From a checkpoint of a small transformer trained on Wikipedia.
Architecture: RMSNorm before each block, rotary positions, no biases in attention or MLP, untied embeddings.
Training: a variant of Muon for these matrices, 269M tokens, 8222 steps.
Each number is 128 + 32 x the weight over its row's rms, rounded and kept within 0 to 255. Layers, rows and columns count from 0. Numbers have three digits each. The size before them is the row's rms in percent of the matrix's.

# layer 10 MLP up, 896x224, rms 0.132, rows 408-449, columns 0-111
101:097179149160184170116164087131149110095158136113193121162192124102128136159057107153090139120131111115206124107083176109153061148172142125162115127138101106137130157112105098173158149118175042134129159133137119127107151128116167096168190142105156120187189135094132155147132167110091133079153124109181112140086091114141124058152093152122
102:117137122173106086065100117152111150122162132093157151151093136108136122138118127151060132110124156071131114124154138113110075093094122103089131147127111091119159159060163227104111120113178154172163107180157133058156144135116103133167067058147076219147168153133122162044056134137122140166122136130095121144075087216084150146140110106140
099:122131156169111153071113142125134221063111155095167136155109130134124094197092154142149090120186157132135130134099156149089159137143113083077113163116159126150198139163185143087166111145154092173114142169102116145168112150154152087080155047142056133104107123133116120150141108161126115125128131148146136164170149175156129128163198086146
094:133126111116087157072070148132145133100069124091095105091147137094079104100105162125069130099104098107135130111091096115116143130138116121143104172152104099170155175128082152152136183064120105097155126071139078186187065153152137200101112148174184120171126174141105175136159123097119069135102156131128116080124155064120106114102118113181
101:100161089182083094136122120116187140158106149121154107092132123109141087079106075132120107080128140053127126106101112186168101157134140199158102122084142155094154187111098174103120168144161189126130116155134118151183093148075167121170174159158133118148157090109183122139106146122160113126125095077098169093118110142074059139149143094114
101:099105118121106138126125131095120133086148101077081152170134099084151081118088104120109067132094154109103155142145167143116089183181141123030137103099136115131072154137141157126074094157188125122117109086154121131127206150085125108147114095096155126148139125147116121099091118096127114097070165126106161137102086107187116107082096173104
110:113174147115103141142150151134177164092140158209131148103077126117187104097124157121129085161077092141063110105131068156102117134142102162106183110080103124114135063154111134144089122112190077125089124133151084199156115127108169090113113127135094175082125131126084165134157072114143105120193135156134131098110147112126134095127108114132
102:151135120137074142128169124123116084182126143119133133085134111099168130169132091193149181087151088137106099146089141122122088179098145084176177108110128137101132103180101134100105113110177103126189144110180134114122086160131110153151163134141068129123179102154096121162195122109135136136096069126155109147161119110080130158151145176138
114:109091068113110127182102135125149152175199104142120116090156074146149077193111142103167124095096091149092124122123178162159181147152122117158164124147134072138107151130107195123166135103135110153091142165195143109131089149126138174186130082113170081191141179106110110135161081128103187111140131083148152119147034112122162086058152118117
100:151194148137158121101133137181111094134103116118070154116123160132164065087100114166120189088121135128106140114081117144088104096127145151133082130134169086179126163124069163220115171132089144077100146131120114130141148128099045141099157100161149142098110076090147112115124116158151131137110111140135140142102124104133141132108146158105
091:137160126140146164134104150163181145157099138099107136121149100147165089146163131164155131083171143136126145163068110110155074165138061102111128093164070163117174166115149178119054120102093098239163134101117049119109100133167120092118163081174141193121110126079093095094112140090120108154129108172142101102114109094156112156123112104120
104:098183153128144095136103122119103129152134111144167162079134083152118170103125106098168100145117136119084097118130120099182066119098104131207114150147074075128085133096160143123113120109125140122104173147147159154095114065146171128147142144116201101059160127140107142148156099107096120118106175145153135151128164149128146094120116163117
095:138087135108125107155109166108109143101091157069136181095135158120106121155158115152149094160136155124096134147177036086155156123154131132113126165127135112187152062143149112091083147143149049146098117103145176154086162171126138082132211092060133182130064148130175088126172163144163139173043094134109142136070163095096147122103124132097
096:108143179111185118084122119127114110150065140144122133176109191189125075099076083116138104181135105129159175165107119138116138090108126130103157225123123117159146117088124113181101127118088135136119080170179145075096214103131113098140118140077154137092151124136157056160132155119040191153105095140092093126148123155162155114155120172108
101:083160179127110166153105094217047166108141166126133172118142139148095147152191119121164124106132080131071112114109166124106166105132149059112121161177113156105082112098175103113101107213134075148140138138125077104150113137176109090157138096150134077167122174134141093076131105137134132095125113117115119146122153073138140165137135118144
097:123131097108105161146125086136107138124091098176028104141116166100161167092149137051069104145149139092156164153126129123107141124154100070086130142120123138108128203143067188050101140116135136154085069117108113177129122165126164148080141102078191153197173129169147160122130078096119134123071104107111155183125108144151148092116169159107
107:111152166149097106092105141137126099136117148103126144151108134129071118147060217106123135077103173165109137135123088125115176095102122121110123169102139175116146127150162069113051113143094140143121079155120113145152136120101092171075135160130084108128097114133135113112073144098107110189119166178159108069111179208147059094132151098156
108:179124171133109137074074149109133110057150134153120184109161158100125101052139098150117150184158099085143142154184133182150099126106201075161112117137083191113100119092092094110134098113126158059140132144067153104128146065126083141108154130109138105156166187125125102181105149182138102073136192075172129102066163098117117146173167128168
100:126182142148123152163159119115158041091103168153142175116125092091118140160110166061109119107158176155200081099173155124204168156137119087147140183132133124142112061173171164121078136136189150113120164141097114094184117091123074091134117081098179154093125159114108119115101152080138189151095109132085092136074129111105177119141062103077
101:120072125140120147125185093122091176160135070061133161115145119116109050129122130139067103111134114067165126208098160118112115094148106164138123091155088104129108127175076136187112115110160222143127091151105096115145153182105129179214196166130118130142097062111149188138156121113161143117125134148129140152097121143128047119156184128144
109:095070141052128142142128153195138162111096094145140139180135124145156102154121141055148189145094087199137099023153186155126155079123176151111169073080141104129126118128148155087093185086179112124118098088120118132096074147072112146144137131160141126147111141111105134166121140183132104129104121109187144136179123127120114153171095164109
104:114112152114112142095161102127168143145112092165115140085149071135056082082124158163162121150114107167061210169103151197168145119119171146132144136089196139072073107092135100138143083093149083126124066089091083085147184137110158129091179098110100112100129190076101114068121173120113124103103135207095082161144081077119133113104175136094
108:150156126078107125112161153133123147083119051124091118160141149115139152147086087147163116109161127106152133126087093060073148132137147128096149094192163159137099123193102135125108110137198173110103184143119122115077119064050076142104090103197170178138137144164100129116134132133122118103075064119130115199108108144109121146127167158119
095:069107086077169160123135091139072079142135149120096058157167146082144084080145126119174154110140143141155099077087115156183154106166116094147108092124134092151097147187150172126093108098149150128121118130099142150155147128126082133147173072084097135093161088179123103103166123073082129084158134120107170135083133148108125046060222139121
093:172170161148099156147124126130128139132147159150182165157124114121141212093057111114123184148170149137165106047097117120199102130119181171095099097163090125131131109123115115104170139099104113099166142143138105133059104121148134167054123112147179096132094128085156107111154119154108108131086098076174186165102106077113107158092104132142
078:161093110100155090112143158027091135102112137181148204171126097116075143134098111138101151098075135158122109089150185094147146102167154054163103124135105087223148156115171067166151067097142149119113144130121114117142137131161178135083166110152155142135062169124143103132141119083110145146142193130140060158125121146143159124106155120086
103:150147151140124194060080133107107151101086144056120156115145128092128139115136149117058168126117085177132098145089108178097166138140172117106104151112103092093166105114027126159120104154112128171176125145149132099143090148127163070064070088193166117161147078071142127118095121110128117149065083153158147153121108101129131079143173131106
105:120061176108137160156114097130152148141133126119169091063145139113135077126118085095142088138133129111131161180141149121125074138134181129113168156076113117111112165082121097163134108139130133077121172139136074199162172122122173117165156138155160078119175178085130185169146155136119158109129140149120131093167107146125093158128114112107
109:092121157136142139085102138159088141073087124145139117132143090137122097143147112097100161132174161141138076137122123151121106134124112114139155149142057147129072138154033094092098143130121175130064180158067131169101100117137134137184116118080170117128176110194183139135130132054119117087103145105097098100152144066086114159186066157155
113:143129077084122137138114127144131148116084101098147123124174100111180189150183174162153144085111069109104137187201145152134168103168147110105136130146158188126129081107144112128054159088128133080184120099113105126087119112131141116115169128132169135077131150144084112121107147087118075122169110201098156118195124093151091133139168141076
099:153112145200146103104115123190104090061142164101111144128139114090105141138144135115114069119098115098110039137127080090112052102122161165179110125152065145110170119152128120140181177154153136070106150156176120079084134078161147141107113145170104091120118103125124130187161131085126065128166127167146189185158101097099128180135089172126
095:160175143135121121127126123183186169153124120105071152103149130160150108076204100117161180144166137107133110170108074156170173127120122096084151155069161132109110175154101145112134136154116134119173185084153100118126107083134118166140093118140143103041147124145183075159171179148124081146119089133101149096148105083124193120165110165134
112:162148118196169159109182115166049151158165138105139107163161120122144084125138135160092104250110083186180117143130153156196068104101133114100165067103144130182160097093160110102099123147152124115151116096116132141145214147117088154121080128116181103118159104131088114149115085137211126147160188145176113111126132037108124096141087166118
099:146161153166165161173173127181150152152191149149147119102162112108125104094088156110164098158104155136112112121132065175166126117127109159124134155166152154111142161127124142160183148137138192119039220109117112154102091147125174138139102099095133106157074142110091134067139117170068138061112063169119116123149162116102143122131122164103
093:079123076164126180134152099142101102121129113193131156176108123159176090112176158143061098183133106151131103134125150129196132129149164202102160150147157169111079129146024160107185100130132171117142113101120094131120153077111112119082216128137129126120187096176091085124123137062117142127177153114168158158159086105154131114175170140049
107:091133168095154148124118140121172171087151117093130112118076119141152136127146122122106086195121165151104139113145105100109108092147038187128046095154092147116127164118119076166123109170089140098151101137161136119158163113167135171086152043079116128103087089161162148101095116087150149077092101152136158143132147124095114145133197114097
092:092131120111201101104154131081142132134181110105135064154060166127125129160069076136132125138096144146131103084135137152142121123120117115144072095100155084151162176113142114094135140106124072135155168109148095087158158125177151114175098126134142084168103152170172143142159110084147148153154131112156091136120141176112118126076134145115
098:163141105130112119084119139135121169071112134134147093186096127151148140147139134070129174141137145149169122192150135161189156153119066081108139099073135108094137135125156195149139120098079105128104153136109123111154179121137098131136181090179136079167090095121165160145135094133102066133135150159134129122148086110107173171077165080139
100:102111211117131084096129145113137127126162108120042102078162094076141100151152127134107158135138131188128156101131210142108120145152096106178056121155184128123091100118125113138185159138131136116122165152096152175159104132117148107148101102145114117110161121139078073108136114099152170069163045143083139103142197132117116082175143089049
102:133135132120102060105103152147175126111141208088183093155126132127104181094127167154133109170144084163151123159112186066136175161148159117119122139111124180089092086173118182154186142153144089075134152134122143107157117170188097105170125154097088155163177087162138108086106128142132146090101094097142072076101100156120147106104148135168
097:109121046151073152132092105127182155122137106108125176079134114134119176084126066114159161121052110137105129080119125125158094149100148066141098168079103137103148112120149110150100134126121144146112132098112167165126116150146191137118106161136089182074091175157125113130118087090135184113114128087116071155120129122173101105110096126143
112:088154125060174127025176187126106094070112089148091081114129110142100097148210047153114139095131107182102108117102153137092124115188142137107160149126138129144095139165081161071184144086124141155132093106108125183167083107170142088099159120145135144092122071130085135143144137117108154122123094157141116106158121169115174089154113122098
# layer 10 MLP down (transposed), 896x224, rms 0.0627, rows 408-449, columns 0-111
101:049106161125126129124121121131131171131188126178118125110123112109114156109102182112083118149145135121121120092106104163089179146138078179096099118102085123174167140158149089131143126117120147137084097106085135207071090196147063155122154120136144207108099141134098209133135155196109134112113166158083107142183138129138186103156135112085
101:128137115150126143178103143119102159105078094077167166151115131196158110096069191154190063200123195060165143098131128129110099163136092108087118120100130063118160195134120130135137129171114158163106147139141161169204054072134094126118110081137119115139140141097168116137130111169095140108148154165127126132096152156119115124160128165124
113:182153161137100117173154132092115121174164053103099090172076094162140145079165106094124101074117171172064148156131103055098155091164107102106149153111191117150170116148103173137073132082145063129131141120157127151108123102077113092111101117123089138084094090076158172099107096185123133096073109127136085114108147095150147169096177127163
098:100087132122125155086152137138124081128180151204117084217098154128145157150159117177127142103130178094165129134121147047140143104112111160044084109101079072133100088171112108173146115170129110091081024092122138137125111119136156102085184067147133154128108106091142185097136158116161087089136130104151139086150132132153151091133166189135
097:079134148142149148107132158125156102177180130170173113142138097186169152119126097109120113141137056164126150121156069132160056117074191165089123124141165157162097085098148189187129118147101147094122095103141110100117182134086165121162135125116114099144133141149178119170107130188116144138132189069167098154116097105066031150086082151080
097:108069111098144135144120150128135100092063087122116133118103137145118108142090139083081134092154123122146145123062089095183133160149100160126113134133163142150099122175110161155121075104165101147125100107175113126086093179095102077172105126132165155169097156102142179121141142066141044135128111112177161167138089175183095085144120020182
105:152187123104168134153096137094151120123110166172134098162102051128124122132141128139154135102072136083134146135064111103140109080055165114115089141122138152094138126125104090138111169178142119147161076175105137162130124121161109091139048152114094156093063112112131097161069104089076093110086148133128155119159156112066189126105127123130
094:110089143186122131217125147132158131212183145116112117059160150129128165110236157139133150106204138097133099119171095101117108113151096155172182132138156113193168132099182185075101132108110110153152059176138154147151142129191114108139128142155095149119132130131132137124133094164117166079167082078067151139099120208126084113095094155161
108:161036132134097167137148107137182157103116148114085132152153090118139166136081114144139120107167162118096091173068131156122144152147162127098144170171130110172134117113127129127190136096133095106159151115113196162127121178147099176117089093102132113187147117160161083139106151066154073086185194107141093080125081123079153130130122200102
099:178157143112138076073095109144129151140109145149136165145118154177071090078064124113181151169126140136080169113128091124198145090102047132145161144130116113124099104109103156148173123154163114144153140152089123114151099087162198077120142081096112098133147088142165104147064125177126129095126125137083145151121130135108152189079115164095
095:150138134082086106156203130115079094165187085120122149154134172146098140057038099140138147148130164163050138168169162110105170118107126129159185166070126152104122142148112100159161066154099146144120168154120120162119163127144118107185096173160161081133168119093112158117109111145147122105086109109131117142123129149067112176096147137095
096:139117093124196148095119137106088126131120199089143142176147184169104142102136137156165103142142179194162089165135125165150150114101137127097103163138124127088123176100168143141112161130103077139098134146165033106155151183086210180110149149121100129092112089184140135119116158115108170098099124120203144147135120134148149112061109189149
104:103161118152055067147186159159117156119125125131130134092120108099122141110101123103086134142123144101106094152070126190131202130110183065130139106129102116116068117117128138164172137111107143139094086119095141149167103158164147088115099073155174130106115143082139171133131134146154083214093115092117137096091218157143171164190095122166
101:138155160172136085100121151157149155144090129082097127189102102109091090138070076086207123146111089152137134156071112152140076117176136118144121131074141152131107115116064109130148134158134128141149149125123181099116106141122085130140124181104081137102111120160149099137130084104137131070091155168104134095192105086133089149078144123152
095:167077181115108145146145144157157138172179106165130112087157080133066152056097101096144140204138094145185141165133132129132170112157145092095094151131150123083110090133132145138139144120177133157167130044114107115173143118121132118059135118156170143176150125145140115116136098137109132112140076181100124120142172086111135065078125134150
095:121113113114113162103137097135165139126177124104120186127137142131147121139134179115099097147144137163108100115098109112148161154091088095152137193132155091107080197162166111111123052144144126136121113145110145121123135099123187088137094102039138117118137096157173078108150138140153089147155136078136129118120147121140163058134076174155
110:083131184143090102061103118078112059093149156130109128208099188069137104103125169163106150129153110122162164118107122161062111170143155177100124177184068160123164117088105105096122174105109148173138155099152170141087122131100111118125095160115163096153084141103149112093110109116102148127110171168201046149133086143186095104138118135112
107:097171138185146095116120086136124168141174142132182087147133121085108160090104217156091191111155139045146109163170224098103130120107111140138131130084079175173134159212217159128118151125149096119123096193141136166125135135125189125133146150098072111067112141152061166098172105141160172103120133121121174058117170136115086137138220119144
105:133180105154117153161172084139072078133166115124152170100168101152079096143095139154102190123063120112206121059167141102192205156125163148096134093215178162214162105117124116191100145145155142109146157131151113113138130108151082130129154111170134104115156158132093121152153114159103112093103085099185129138093109138120184118119129111104
090:116136137121097230105149142079107179144106104124157101118103189119119101151172139170119137125191065126152093125160114111105105073060146097197117097145161174156155142082096108078092156097143142100105097136104135100096157143101130135130084144100120111145142138105105122104080146116103090111111157116140113126160134135081105100105180146067
102:149146170156119155162150111161191093133113156097110181136101158037128114167213080154120096147109098048088105154080123148167085081134109090143154097133164142187138175109078131095031081121095123078131155132134124142141151131096180123099139138134095156111096127077189114131167127190169143120097191125100078107134143076137118126128130098128
098:085110096117161135142100071134118089085114134104125128128168109108164099110094120127103122163089138110150175158188221164121145121172145170133089202119076142118139130095159098139111161140097141125164095158069180097068162088116141086176137083157158131180155165098136045128112189169189116102122134094157132131093112194185113170101074058155
105:127119131107105077128096136129148125172133108127138104105102118146185141138029149098125098117123123109132121092083130114101187153165117024094169121113132154209051110208132166129162067107110115143142145152175114146121079141104163111115170108098075172112167109112158186086145163154059118132139112136141122093151101133135139121131130118162
100:162131108137157135100146108123076150133087074087062120087096159129110147158161136147127094151104151210122160080156134073148156129158111082052117177153136086162150124020130103139087133138154090127136170149111124124134172124112157130053084198145204130113184098147133141150141102134113146152141137174125138130145114121153083087131226140115
094:146121165116081117122131121142136143103181203081103115157166185136186142186061113118132154120071056091141072074118112128096205109149064166139110162091119151112114134134130169173109123144159073117150088125198083159089140162133132127078148133137185140111154103117136131117082133137146146126122164104171097112150086173154125116147163137100
093:120168145074125134178209088115155173144206181164154173133071091174127112131109120141107145110127155150123140111116185124145090092168121085127149093137153090145098152103146092134100082092142131138106128056195112115113091141146095186183118087144147120183094136118111200164115164104192138150129150143147063170078100151136140118166138159169
099:130213127134189169093197117133077122117151163113076080128169083083138117134038112114096110133197137132161119114148116092171158091124139141157113086096067137112117094094085132098141142110143140075105106148112089107118119179097145137063082149060068168114108139179149162111118123058085108100152116145125141164118120087149188168086173174120
106:131086157084181097170177123121144121122124063133189145105081099170164167169119154130150139147107083146095135089095141144135103157072183110105142101121104092115112105164141075130150155171135165184143154179183172182144148125120157156130164079174114060110148136090134164169169134189134147121072175187119149167110084144130134137176069141196
107:110175127102157125127157135112094156076154119093088125150142158109117126151193157112143151149073154156094088122173134077069077155145138141141098149164146112084120148087088153110077169139150171145179135179107179180135143103126121158188173172114141167085136134134102113153089117191127087140157144115108106169180157165170118110075109141128
113:087159166133119141102173120149137151110105174097161130158101083145133140170081167157145169141176122094084129125087107187126103154149127173124180153138046080124127152147151151099168130101145215155120127111119149167121122103132143119166159181100174100146150193166149191133098104095111119135165111153032147135153185100106123138120173187168
097:139124187140145118176157106140075106098166153110165163163131166142095149184241151073135128174136154142121129142126168223109080117133148195127123095105121098097098124088188116142138130139128046094168141121167110163124139100130061085140082131154164126147142193110135134106178020082141123168103118188111126128131142136171113073103143144136
101:118078187174100149125084134096164124116109112152120091063081119135144131147164110206069099131189106171152138145123183136095093145100145062128069143105128095191107152104125128116128156132073119119094115153093171101114040098134141165114140122089150080127136196167132049090123137129209062118151089112100069167092146124133138091143184090155
108:122178100111062152151137109127103140126173142098187086139121098082193127128201139120174147143143111183126106144127124100183107055123122145136172098115138081144134135137117153100125148107114100122125111117139102099104127224081121090085123117119145086051137123117149124137206102073105181158132109139146065091154127161163129155120095100060
102:120148152119119164203071146159101156127152123135168201091110198066143146106101106170168123161140114115137152137090114104094136059164128122168155136127141096186136174109150144157117128111118155164072157156121089112076104166158166118089144112118187158090116170056114108129163093122095049152107154160159097121135107128087112128142155127114
092:122143166149093149126148087141117133105094139096137179104151151172109098128136102200131143134105139180165112129187114143139121115146094161122183069099084118154122118136126101137165078106138199139096158145129110183107161124107133188140138164148134053146226149122125188113150142184161211169151148109136133097142119165136133130125089115100
114:161104078133141136148124128096115140107191145199077130118116080140090131124039062154159050107087128135140087127153114130127119176111179178129087139098147153104134127119144055105105146176101153145107134115152136157168129133109172115133130117027117140099162104053146094096115116123123123135143115176120136138107176093127076161079155144133
088:161104100147183137113148118143118122105094110110162168072129131037098160205099128166165118110188102099119080124145106206114113117102126098161129169122090140137126154115143125127180092099142101152109107127125168108079104150133167121161153119148052038147113124161126101133133170139106152126138097172156075117122138129156176111059096150114
095:106132085126079128092094123096117141168123132102105157145093120130170110135150158198136136136150134127128119141113095150113105134093156227128120145168146110117144117150119076152142097159145123151168117113068097176117101182167072124090117096120170102168146082134112111160127153103182161063137110139085205245148121145095113096123184108193
112:134087125088116139164137164141190174106117100135087150112124123121169106126111089137111144122098155184143178131084159116123119148128176126121108131130137153165153133129081164168130134115133151117103125125158164123129056152111194071139099106122130168116172091139119098163139075132189092084196155121180114107119144151114138107159218126108
097:121121124083172109140149145162125130155109130116082133097138152067135147136149122131119167154103110185117094150043110147088129083120159090152191159105175109065119118101162094061133107113124138150122115131120178117091161146153151168130116164137189081150173169160150081150108054182166114076103090116114124073132158129113103096162098155134
093:119110137149077141135110157084100160115120112150126219174164185168135119177109116123156139144140132104204161128157065104102149182123102160112148130142166141155190103108142097158167092132131127142099055103082109150158115106129127165217124109143113099097140124065133052095105160147130099129046180136160162119108104068129089125142127107110
103:063168061154093104146097127170100116101098118126128169140103146140187175125155132129108084135110163117068090117115126168139000073137176139123161121114123112139111142126143153124106165093096117169108095133169159203081120152160138151123127123188178144132170140062145120155151172161148149125168114089091103101124163128093160196096148090062
# layer 10 MLP gate, 896x224, rms 0.125, rows 409-449, columns 0-111
105:130123122171124129137127138144069194129131134149111155130126116158062127174111052176130144112141152106111090176128137099127124088167123119071117139122152085169169074041136121123144078129171111134124098119137149175126129136160129161170116138126173127118114150081129181168129157166098117100121122133136129149119118115121135114127086137112
110:131158105100089121126117094175079110123155136124083122103126069159160139086183080087107105141058089127096103116089146105105088182172126175202145123053095140159152111104122150128109137097166169136164141099163133160154168143127132158179086145112129130134142157117166168099120127106129147152111075188070091084146134145174136175080111116149
090:103130101147116159145138088122131108173195114083154127114079142139117161192136059112140113147076111020130148149129152124144109118110155146168120145101165082141114138162185170135152160168157123200081166127115200095112128118116165138135118187143148167127115103137070111140140172090124182078145172149165122154073083125069092193173068146143
100:198126135126105128134133096091084185096145140126101101120073186108088123172124131164145150111072114117228159117134132113109135132194138149178186105158116148160135111125136145115117121121121138107093141078079111183074166150179121150145097178186127042124113115083101108179114140093143145169133148186138122112116094122187108177145134157063
100:130122149121137091177158114147117104116107106107138171132137127164125188166152071094111095123145196113126099115161136096071091136077192056081087095107160104099100137151172087124179096099119092114172094130156110107129130138091132142163133117122142152145098143134135137099113187174073122148095143091121096153138183106128093079137134117178
111:123172129096116167106162086124157094116110106155165108193068126146110106120189144111128076118133080099109105123094177157108089147114122117153161140121101146088110157127142089135183130088138127181093157089182125063175143106137210219119144097161123109107135148125100106178138118105140115099139150148129143130163101100103162083111109220114
094:122129119128157087150205141116105133179182118133139129116131156121125151106159113095127119114120133148145166083064176093077096162128150131101184117097103112103116110143144111131098089132104027169126162116121129136115124108162141138146125134153108147078154176107063104108233170126115084121092153141171180147122127117098185137127141163189
108:122174163169093140161094106179058211145096101194151081092117164166127068162119090151114165165151120085138123119100126137150111132120109147036177089179120155151131129144132176126089134120089057119088134092105136163120143088195151130146121116062122080105150166146151131121157123147125168131095055139126082108113177142128125130125136141157
100:115168114169053103122144131106200119074142106134105131135102152079139101135150183014092176119118116168121117115083098117145128082154144176126097144140149122113179115119148134115168082133130158111150118092118102093087178154095098120132076072119168119137134170115179168105091133128102155151119163162135082113172146146122115112146113086203
091:147062109180114147106166100104123192171163155150177091125082129194071124100114074132132159135139150135148157199126134113097170124195105061124120145100152125100109152069126127135169141127220099081113081122096138076098093145123112100114167127112156141172064165078103158119074113173146122143221174145109091096130112150127142133062082132124
102:093178093188150101178108104108188081155151116135121130143139099119119126133138105143082110151135188101118117175199129082131142123137148146108182148151120184149141168157122141118159107157069141081122148090116127114129134153102115115134077116063154151096142119160155090137104141178193165105121118099147130113130089088139133092044122163164
101:148133155093158141115161088103079092179125079130115179148131157157156156124148129151135107101145096121119158152133166075139117055088143111105135155145130125106141153141132135150102066118141180193141051051110134117146100073123156123106171173103185130145200132107185152127109133095152157172119133097115131154122119209126131143103128060140
096:116087175118064055159130129079110107118170129142210083128129124105144164136166107173103123109087141049108097128152116129136084126071128154181091115154126118085110118076142072135142165174102184093168133089132154104130147094117120161130162128204133160137140119135132144127134135097123154095127155152155123091126119133093113128151136153130
093:165131140124155166102197156118152123093112124109077144163055155161087168178093108120137128130100093161108134141118139116150098091193142171099136086168225104149161087089125146097113114141075132142137116169146124145155132164130073113136078085109075116115134124106178160117096148130145167103133166102123150150102111150128206129101121120106
093:167117189025117110155166161115108125155107156141107103038137141123076106136095112135166088090083099091089174111160113156127100192062149125111171156149145097121093174173175081127143103165191102175199128125189102128170147097142085112135095080119173099181136144144161117178193141096106137164101132127149087122084144123094108169126057129136
107:157177141103105173130095104151108162170184106124073141125127150128186154093108126179154123150109112164124140097116132103131136137143096140138131145136166099111152118109137153159143136139098162138223120123098133115138115094131077105161132100151127103113079119139100080140141172152111058096128107127057193117088079142149078100101158127103
109:102162133080143131138134165113152167174183139158070147181120102113167112153123138119129113077141146152165097117121064076097129106169159141133142120095150093167139195105180107112092166142092129172041131166072146170108117119129117110152161114198123105156139111160113106153094123179108118185119169130113087177133167152102146178146125128098
108:161131120152150118117153093157124148107124125188134115126151184123143131174189157141186106113103111115128134118107153128188164129107148164084155126113107182100096093071122188113105142144086129138125127081107164124176126168144141148154070152162114090224101158066134130044069100119098132094124129129093137141143111104070100148176130143130
089:120080159148111136121095111126104114159117059132122143083159139142198117110119160155109110160099150126130151119162150091115169123120117145135120113166181119127117133109105136163191082085129162134107135164131126106193043154124098172159127093109133108108155039088090166117097148124118148163106088167111194151120142135156116164152129113100
105:065112138141102156181157106088168156079115133152129130111163100121132115157138071127094169132087123115165078132092156145051142143126097185108155151106186139057177221103146083185159133132046080175165095122166093139129120134183144131148090105090143146129074116117116186039150126155129120134129102069105107117036159105121134120166090128085
104:181060133135215159189142112172189076140148144123124102165118122076180134178135111095108107205099188098163079114098127125147124136106084158142113092091132128142119147150173145139160178132123109153129172085099101189204111104159144106087134055130087076058143177143116106073068104118167119089116108169123118152117135120109156145127095105153
103:124137193112097151104169114189128069132149149092187151171066187116107120134169096125104091100124172140030071111153118145130137121150085128118152168147114076154049073157154087146188172175140102139122157142145123105092112147060118135138074091127095184126126153110175126109162120097171135166119109152076154124154115124130069093105148076112
091:119074083097104183137130113153147137142107105131174135125133150114083063122093119164146173134108167144138175137152181101129184133139158102166164141107112128114137120108139134181183064153112073124172179111100145095154165141104130094112147167140117136142123089139147186161140161176042099143140188132158199055153076111116100169089156160126
093:138092128159127149052154171159142147131071118156078214120116154129088131121167086142144154132103152178097171099082131200121054123100139136123139106150082163157186107095147169099122116098063180137118129106144108109128188100152061144129090106163132210091148148165099134086155171087129174116095109166135118173135130119099130134148103151150
093:081135117174122122133183072163156133100139159082130110075127192178209110131134096145115160123159132120118168183151084134092111126170150152087151116072142162135109111129144174096075121116161083147139156124126133163107064098095108153132121125140139130175213111184074143117090158108122103112061060108118173116083127105107167079122067127137
110:142144121117132104127116125148149142145116120095169175144163143145105160149160143133151140147086111147143118137080131145146119154176143118161168110135121109166179150139168094109111082105091078142076145086070123115151140098159083173114187115125214138085189104089101114199223118163140135149159123116176170149106115050144130081170115125136
105:121150145172154056132158141157145109184147080049120151118116090129127169109155052118152072108140106151103134117154138115108076104161137125084141095104188113147127151101117057162147121165116101142159170108128106121181194144136161138117148123127101142121158123112122104152148145141162148164090112096103141079165081204175131112145085125119
102:133102114141118135113106133152140129128118195174185175180129132076107068183125155204177152162073111120097171136124087094105093131115163161085185089086175173120132128163223129127169167190153129176087123085119108156098171058145123108155152125137097119096052136133140159099144144209075121198162129113130172151106122161160130125133155140139
104:100168148084193144120079102094128138145139147128167116109140061102118116152139088143134103159108064161132151141095140160083135103143172124138121092120215123191087134078149133176083179144102075124179075161120137138062108105095145136118116128118172139186095223116125141129181120155161166125100104141164173124139131149174152140142118150146
101:137147158148111136158104146167156154169144137109056175081133093081147149124128085113076193151083134157204123133121071185165144153160153081079121085134157109120142132058149146159121162159157122165142104142093133125031169092105112122145128164094161157147127094149108075108122127087156128138149146127166149135103106116092099154189156166095
094:159133161130142111111115038217144182121154208102152110137133158135115106128111151082170168124148114100147134163138129154150154179114170119139148127072150096171100123146144097089120144165110116083079112147104178182110180123092125093148141093215131157089139094140116099121160120151121119090139137081117137096122136085119155123127100150119
108:120132088083108153144181108119169149105115135087089136128115134141101134131107075165106124072153159143085147071184196130118099062101128107149166116130143160111124089169112141133146127172152160167149163114088109144157137124106094121177147213118141117092115156100192061105110113105109110145129113128045106116073065126103141121161194168148
098:148131130155134154121130082094120168166119120137203183160179185110070052180113143120101091156114124111080163147162120171135121136156133171137139142152157124107128100164083127174117140192148146117074148127066121116076117108161145145114101138109114161104105079172100153057170138087110079140129112117148135102102115094151044119148089148099
092:108120095128159150103129159146130183171113148124103110121091119103150089132158111089191155162109166150044133086124107132149083193113168123133109050124153079121193090150116117106149145172139200096142108093158170122118084125179129133157125135121100106123153136095138111138123096104089126106121101137127073171121187125059134111160119081110
110:132093129123085120110143116150089115144124091129105134090124118090146105108142122066069174093146161082115128133098159114141113084123128052125110175080098120125099094159101110149111113139151142080174147083144117107189116108145149124127113152195192145110198151114173104139114148166108133178105117161077143087156103067115094080122147098189
091:121113182124099131226117141086122177109096118153126130172148113155163155128091120179063144113141145173114069120092091132130178140156141103150154103098180176166148140103166122172112143128101150166141131135175094157079167087164090161094100121092133145200155103160145128123102100152095134159128104142174145159134070129107124127079165114152
095:178181109155127177128124119085136134110174147154138111116104164122197174169114159069134138107101158064018079155148190181108141120119157132132072189113125158156160119191164147053213130160114148167097113094167129114116151153140144094126133190167125139099098119134094130156093138135116135101076088153133138092157159083094086047095114019148
106:119165160077159162140110121146176100124133146088148144135106103070134192182071111131111134121145156048124101106158107127059117142138177151095165099108138169131138079144116132113142103119119146155161185106177100108132110108136181152208132137078085124161106219105149178085083139148099128195080081108103140154156145137097159145129083127140
098:148172151135149123155162132118087130142150140102094123144138120143161098124112107187166093149068154120107174129130099135177092155118166232114117126160130081185072124141115161120167138163125122134126112116120104172117126081170162130185093075117119051139097144138141159171135130118125156181135153128146133103087103096135150105066126162115
100:144098138115154188124144158140123086135116112100122096159095141083167197141089128151102117115136083138110121155139143134059106156154110093121155124114109140118154213106095120084148123112148122121179170127103117109081163169103093105060114134108095145091151103212184133136117148133082150105101095155181124110133081091169184087105194131121
112:138224129128127148161146057111127101156079150117121082142142123132151088118147111110160128146105119137064170175131138066155051108166145147054108136156106172166154113069102128127089124132195111184151105168152170129144134146138130112163142128109102101109089107130093154176116113148101081137069146168124167078130093130128121148148085125118